Part of a small language model's weights: width 256.
Each number is 500 + 50 x the weight over its row's rms, rounded and kept within 0 to 999. Layers, rows and columns count from 0. Numbers have three digits each. The size before them is the row's rms in percent of the matrix's.

# k: layer 4 attention key, 256x256, rms 0.0984, rows 208-232, columns 0-127
# q: layer 4 attention query, 256x256, rms 0.0962, rows 209-232, columns 0-127
k208 085:476404577529434484489477513478460468436558523505492395453505522617434504532580546472509514518604489477546471448549553501508464605421545413506450447445428484511533541517478518532520493453542574541462451469471543486560420474477495520544560602547486510529537472529484482530584503525466488492473412519591530469499502507580438553562475445318531553488465512474435552544512539489543501480554
q209 088:446505535444456445526395463563578488552496519452465422491438537450510504500520482505511510492459531559469545579475445582541424575502428529440569437545537531441487521426564531468542626516496388470478531542457541548516485509469419526547525551425511550559506534475552542507549557495472492528480524425505554572523513456498412552513540460480496519501539533474526523453488419434462476484573
k209 085:486537527520490503504511615478532503554542409564504549546481443469458511488498541541550472482543472563425476539462437568408461478499530529486456520380507396426558466488500566533440543513510569473420511492551565519506459523540456481491531463551418518608506506458483398445537469496560458390549459496484553463563475487446553542437509555546507419563531497509568473495518644528527515583441
q210 086:549396427475520458404516568526445478505497506492552535443436502560462504609561523552502475642542615449504501475550515525486390456508366545444538527421480481586501558532489553515447540480490510556542437491546550550554490451482513500507466446530534460541511481520389538491496463478385466411444548464492485575528465528547445527483436439555509462484478486606501458499525428558519578471610
k210 086:589539538458538445571428481441570477537482518536553394517590464395442536471587457568492440460578473508501488451443406430623555486531477502430455557487429400495476462549371567523477506568549531384538524495555515431477515505468521544457448492496551514430517441621557499539505538464584467549572364511501488488467489465481565548494525480399538501439486502449526510510476490537588459611544
q211 083:549577490457463584465452452587521514530562468392500544539498498510476473442463440468489577466522584504502444457522498557453460500548505496559482530482574429534447574522459533553471540460458487480466524454482604407475608579503510462556502400463447443546473460490525612484439566510491403585498513538434431471505482444525512524555503462512510504433433516507541498458471447554549556505525
k211 077:497396462601535550535487583499584505454450526512461452471444492497545596468370473575578536462466497442521600532473541518552580519491562454495466406524522522522488361535513458522470480450623492486494462541636576400318435424604500433527528562501401554427514566396484488462543558486479532548514485519477558409421443534511550499460551537528453497475497540524556485561530513467438495462544
q212 087:470447469434601469431513486564446490548520434478568525461476469456534473478509531444543490418488486534523529591502472448487479492470438529501487501482425451569534509548468578613516473538477512505513530558534519475500507533449536582550441438410538488437529546545608498481488581457586484455442493451539474472444558531550413518609563558505433500452575557502480534484527419557448450544465
k212 088:432500540437471493418471443437437479488560496566462458457462391525442490455507519488547563549448487587463483474469405556479546426510446483599506542565549587462660534606492394509545521432404471460524524445458519387470481556514460489497497549569519530433555504506440435462453465454518512513539513543470541515471462478544438532532469472490561502503613515477585480517589407534399509493493
q213 093:442463553553500602472503467468416513541444462479552559483516552458528490508442399545523546452461554420514522449481496399527454477576492523547499512536413507484371467499535600474615494429487556455408449509551414603505439547470463464501525517500462549507401497507596429473420498571476538531437408517545487612551531491435442479569550549497564535482496460518459455450530480443521559494473
k213 093:441520493421444491554470477492558504461524485400601539407526428521511612517466518472499497496540572566510466502620437409459437520514455495517513531420512406487561477431470464459464605405401459451547540558546557561391437526528504626484528546519436511537516487502504487479491599503420564393600498531462527514532499468456556424537505389504517543545448468564551525455455511508534492492405
q214 089:449458522587621460506485477514509454563471489446516423523486474472415504574484527554513460559484517484457461521519552472547464432543464462439526500452461480426524518498452544564547456507427623500458445385516622536460538553416511487529515525564483392499486540483474586584500501554512428527523541457558426514462535532391461527513582434492524478495391473481427461608472470505474376497519
k214 085:539576348428478610482439500444578528474447506536484448438515491574505551506474495541492437485563557499468534509548468437480477471574473479632476479489409444650461569448461468397528467511433549478486396494476457480489473493562537487483486518454553630406480452493511448564502597441540527502467488549477500536476493427501479436498589529538519459506541394483459528442500477548488472528546
q215 084:493526476499442427553590554502475504613397607472541479367525504501498479441522392548465523492495523539589556544483467511493552426510549542515490519516609424536488486495532514543574520587567494503507461525521488455515454510508526474409503471555387485493375510532465496597553515529409527514428452445471468437449527539423542455522523538543463372465543604394434519487436515536538463450507
k215 081:548505548499512596576456515527516553483445532505539519578523493524501516529493538508460554438466433500546503552550544465445489526513467552540484575535446494533531535442478500544474362492461424505535516570442529422549464559483573650568527425439473481448499424389561498437544508470583491558454506479472477467465538418596491542488473412500480541460543467551524436571453424526453508442531
q216 086:463597495427465523507477607511479428447535499514515511545383505469477525541549494450574452502571532562465513485592558501483525483585548484378421523493506539477542584456508499589493493536431477524497446558640488478536533512613587531452468490563540465448504507487426490525451491521430406412462468479559475538522533444506474462506350408532552499507452505454484491504524401500498502535523
k216 081:508609575488461499421459431429469515457504522502586489496511470457534520509569491520514498486523512536517573523568501597509526543622474464553552400573495431505505481608561565531543496544564525445400463528434427441483546444472483536436540402513552553422550531546435514502454435422504452426475535454523513534509490545510463471576491484554604552527526456545449426428478502474599426509599
q217 090:562512524514558428487572468501506528505480494514519555477366479502416625453469545497453511445431497459562517528497600532598541496519437618527395420621478562443548515512483469568445429476546539508467492519570472486458455489518511387464452471447550457581410508536514480499469490545548464517566513562531546479511527503492464497584479462454556508470607510541480470498583544542500532529544
k217 089:497525451479468455519341488617511423459502599581426456568526472542466599503567507473486561557497576429535479468568490514459503506565482489574528508484488454494464451491550503462522530537564445417521478429539424562613504530557428482492472493527534444506504549455508571433469530484439471492515546448420436486484591541497542603533471561582529435538480496447510460537466465431450448533518
q218 092:527523507497484542429573497454495501517557536541479492486494554473492449485449499498571548470486414426612469533400532467463482548589522472459506305477510482438416583559576528568587470496558520427416450473498471459427522515433495544483522517522416445581443510523474458458405531507544498519523449549414535586543513609555495501542482471558602457455461551493410401374461501510524518486509
k218 089:411547537514583495566495392579435472524447479458488486447476542490522484525435476513521498438426556455480499461555502559503582451498568422479503578494569523556441478514600436545498484467490494504497562500507427498502417415458539504472558538537543384455533511504533454586554528506517548420586479509498571430482510526434528473596504466522523582516479601490531455522463520531475541537533
q219 091:534478496549438520481514540471508598550582462483501544457553587521541485559569467420414554538592601456538492490491548517455387470511466524511607490562457426420413487501483509452532545442610513518508587484462571537516468460580545480441452471514512502464544544467487521440567510519497512496436561484519468522594512438534527471521541501575452501505499543543556483492500460447579485618423
k219 085:474491448466543537546478531560465433436527558452508450421492566508441502484482471466534454580569543561534464488586443535365468555562517550440519477458475481498493440495409468540492449491447564411610442626593528482523474571510461480533508473602600520483478480479504525486500425452425488539525537453483576592563485465509507423499443567500475448564487410481542507454480557565566471525466
q220 088:578514509411564391592421539414552418535450468524560440485494481542589459540493497489473483483560487467393497495522602550400444574520450416489420539366506576503498557488539555483499499518525561569493488467508505501635563533457544527526570586500519491515494416559572476358584371546570480475474453533470522429489520410584404514520533458494518453528552428508511466534479440462508491470472
k220 091:566394581506519522432485485517438524528415421527474505544484609453521466443596493499468563675477502468576506445465511576485512551443490518479460545541499566460525466495511488531461599502498503439536419434544466462450489496504530479448483454467583487450440560482552470451526579535521507470557477539454538456564475503444413589415579491515463463465464472432417506399495481487531573508474
q221 091:587457525524462516493497522511441672535528404506497461413524590505570501546485548493463552585482458526531574524537535540481486420594414517475503414457500454524477575543482444550590447490502478539419536520523490470463510467592614512490488536553458459500551448542371484564471506484451430509488482518496539460507519530526463485560506537460539513555546581541512495572468511565516453423526
k221 086:465548539542415485544538464440555470571366522515395453454503546527474476515592513445504497446498434497512445430497522472529471517516461421476466507486452555567446548506561483586536500478530436465576472537520440546519576470570530448473431555460534480400484513540548490452453513525554573512452415551464472502501465522480523481474501551531401559515608516480539457510434457503550589499485
q222 093:440584487556507451514533632561510448533596448528479466481554492466575553496488535466484457517528501528574512565514490599580506555449535512494390483477582479370572491497595517518475479553490544459479493464434531548575500547499433466501551508529508494505485594488537482505494464528582498510589526505537386462501499522573505495495392504528517379553481526467491646578435497505511422395613
k222 087:515399546533453519517476491495542561533432491449502518536495500582482474531462505496500456523491575442570441451488488494422473532428611501588471407560469471502422520461581554541510560444473458520423534460495516451572543521581457447504474499486486562515529453476470536475600499565481469520450458392496616399494518486604542472596505547517566542481578442544498557486487582483511603521442
q223 093:555463552493480436554628452490442433464537420518525477561525529391483540495421540476499472518509513469532557452472513471509529418443436486451494551388441470507484536492468549539507554501469485515393514516443546535491478546534529471560466461546446530577491463476491483415525569502503507407478546575477550467512554601489586487526477510461526510631565524525501592566493542641518463527505
k223 087:553440506433462487451469488509532482464494508516469528591538462528514571493552588516439358429587517553411558508561442457530557514553482499479465479486437558419476594419491513437508544444546522474515480475494413483534527558537512420425466441565550463468430468538527435532531535481513525490517504559596500512421499496512439542547523538500522525345556480505503572525441532441489617500523
q224 095:467537542585473494482485506537538524607585493408419424377444535618540482494446473545510499466524524504478530536455503535485565468504593443402429535522420532530408472455461545545564414605610475532505502480431581502456525503491460502543465499534459427550558562518609493466540445584534430473601462512489564429459496422544437530469504552518495338492513586445501430464523401450582456513563
k224 088:536576447479514483444562512580469456618405570524563461531459493566416487536454544425458485527513446581484520550459498575577457515463484541484550535518477517569442521504496490486474482416537476485511513550509399535426497536577513467553515528491592583365484472518529521409526519570368530496367529478476531508489453498410511628482534373594498473552438462467469540451463483574433544485522
q225 092:422442481549526517608475387495502541520488441455596470515535498558484519473481499591479582537424486429551530465524525597454572540443550571517530452536425557502462594507476503525525536463447489457446510521449509568590514530407512464474473586535466525476442545434457482505489540534519544596463506521476520471523445570470370444528504490471496469452514529479622542449445541479540505501462
k225 088:503491464504420515453533439598470582469536524563416544492479442482507532505495490477484532513488488637428535502475548451446403540480575575590549547547500494510504520414478465438469522469505470473519582545458614410542446547569616563581489523492529402455548461503547406455422518571535481418512444496491521414474465562503590552469479492545498434486448488510508530484546588528441521367436
q226 089:605507531469395532466538581513589512609469528456547509552483444478435462498520478461447483478513468534460447552448452445493490557487456543457541513478504402481431568492503568438556592479551518498555457438479518497495430561543525501451417508439550488511525461472456556481546520542448530578495538497535422545398457471477509496495457486585521424506645449482614472547432529545370501531496
k226 083:572581571483484526544462549513489464501559554396558511584415428510484482504582531505480435521558415431501577511381501520435480526502559460446452521455441433530490452518498450504568552525503543497525596465491535424514523492528520539426445514470435538445617595460510508551526462465622520409538474507557543451409514510545516483510487563553505458485562498510477448561504478482497471548511
q227 086:467492555454479578490599492499533517584453445425589526489475477495496485515474582440533560537456463471519503494498518403516557587488543482439541505490503495534448534490449413454492455555414481533585495558377532436498456493569599570556535421451541515535500426517438501461574535472475513515536590559584566415471562556509521336503571542582469504444511495493490473518492454562502410430447
k227 085:470545580576511566562471429497515443406475454466557546560500495457434404449488467584468522541543448605539484530482547480503471539442522458486469488525493504529613627551490462527574545492445578476562462393422518487539514408451593491447461548487510428432543467469422516479457474507474460462442492544489428478505522511469422615544476542493474508474427473403431506478438523457505440520511
q228 087:489482521496539447579523437498490501493482468473538549486424521441466577535371571511577492486477577578492546580400473466491583515433558498425511463456600457484550530530576384531530524458523527623481590491488443547528499476476569568507538441507488466524551457463437533349464531510453492528501479537511528461498488559503543543544493520433442483467373482540487384526453483516488464531407
k228 086:522570497575493596494449449544523521484441488613530538455481481572495466432499551513478556459520401526512457509533467519535459496531526438523396489492551416452416539468497481493525365498486498565532534501453447471570519372547564436509484464514508582492474484546550452507440542445519599502377511551468500398531508550518502542484504475530475520384481552484554430543416549491460458468565
q229 094:507483489497502421504441505525545480480397437466376538539475604437530551456563504446461551527453415473521523562523486455582600521452507586453437576504493423380468450512479401550525468502480400586519497530474447529461404414484492478523586543510498392457444597407561446453502514528389594496527556528446493382557592490513484461514457485532532585546469488467436538522462432458541466569387
k229 088:552539509391445480513444540482503540444550474539527431591590612509531457518458478481485531503469512461618527497557585540453443477504534442573508508619517451585507480481509468440415530499538598457443449554521447569523486464516358411524498434512478512563504498505592555539460438448499480488448581496461578470566529528579496510484490536575455550417541576500446463424513567441443483453467
q230 087:458500531456473475516496529555575514476594551482466446454477474519418576487546460526475495507618555473357497529535537523448511477487472475544418482621515542504524504577516487398466514474501449456576620518433442596423495565416504514605510442410474558580466414485528499495424417486484458507485458419532555435514582468479521438516480450564508408508464456545504548532430492583480474431540
k230 084:500375548535554541482582514518474521349570555453467505557537532511477568489526471497379554466494487507531511499470469514517461400501442548531536536477464557410447425495513501513480444495374499524613510423531557559453449511483439520515497491610498484428431485555474574474505483529561517561444493565513433485525511606499495490442395524555455512530497579439466510515573519513483443461587
q231 089:464503497557443440504361489532543489546515475531531503394462461643481527510548504506490514534482442514433566492509528479468549512544519548451579487466467603479502519499509509510485480454522471551474523485465556512476470518465512459466523559408411456523406479501520472449463488543458537468501408388551466561559470479563553506500581438450520444557550461619415518471514389531464462571593
k231 087:569508552456430484505511441513535602510503477575455539511516563423516505536585631473546572596490549544496448530515482494460533488542466398497525580529483486568451473507463481520549504526507457415419462583433489485543446473543450441434542516450465544458579545416495423450424493591431634430529533551518479466460442509554551458455513520518377493492453522479440504498439552459570471513456
q232 090:478467545446493510444458498556507535627463380447516498451544529505512572375548521588544491476502438458452562493411559505520529450478476455546470543482538493464538437555494481495518461553515496476539519513457529555563479450539499567410493435537441510533487473492590476479427511552425459424451591528372497420451569521548523519495625473442450409480515455418489476554612528502431521392531
k232 085:468447458555482459478517556464536464531449507579532501490459524584433512499499432529524499485508482577446588557507449524545451456520485465590479524512482449449567477468588556438452481440553492442548560461474537437539523636505492550474519602544482521505554503480485463579503589533460500454473482507483568530557566551567480503523472469559424459464476447668472485464380400649555507533556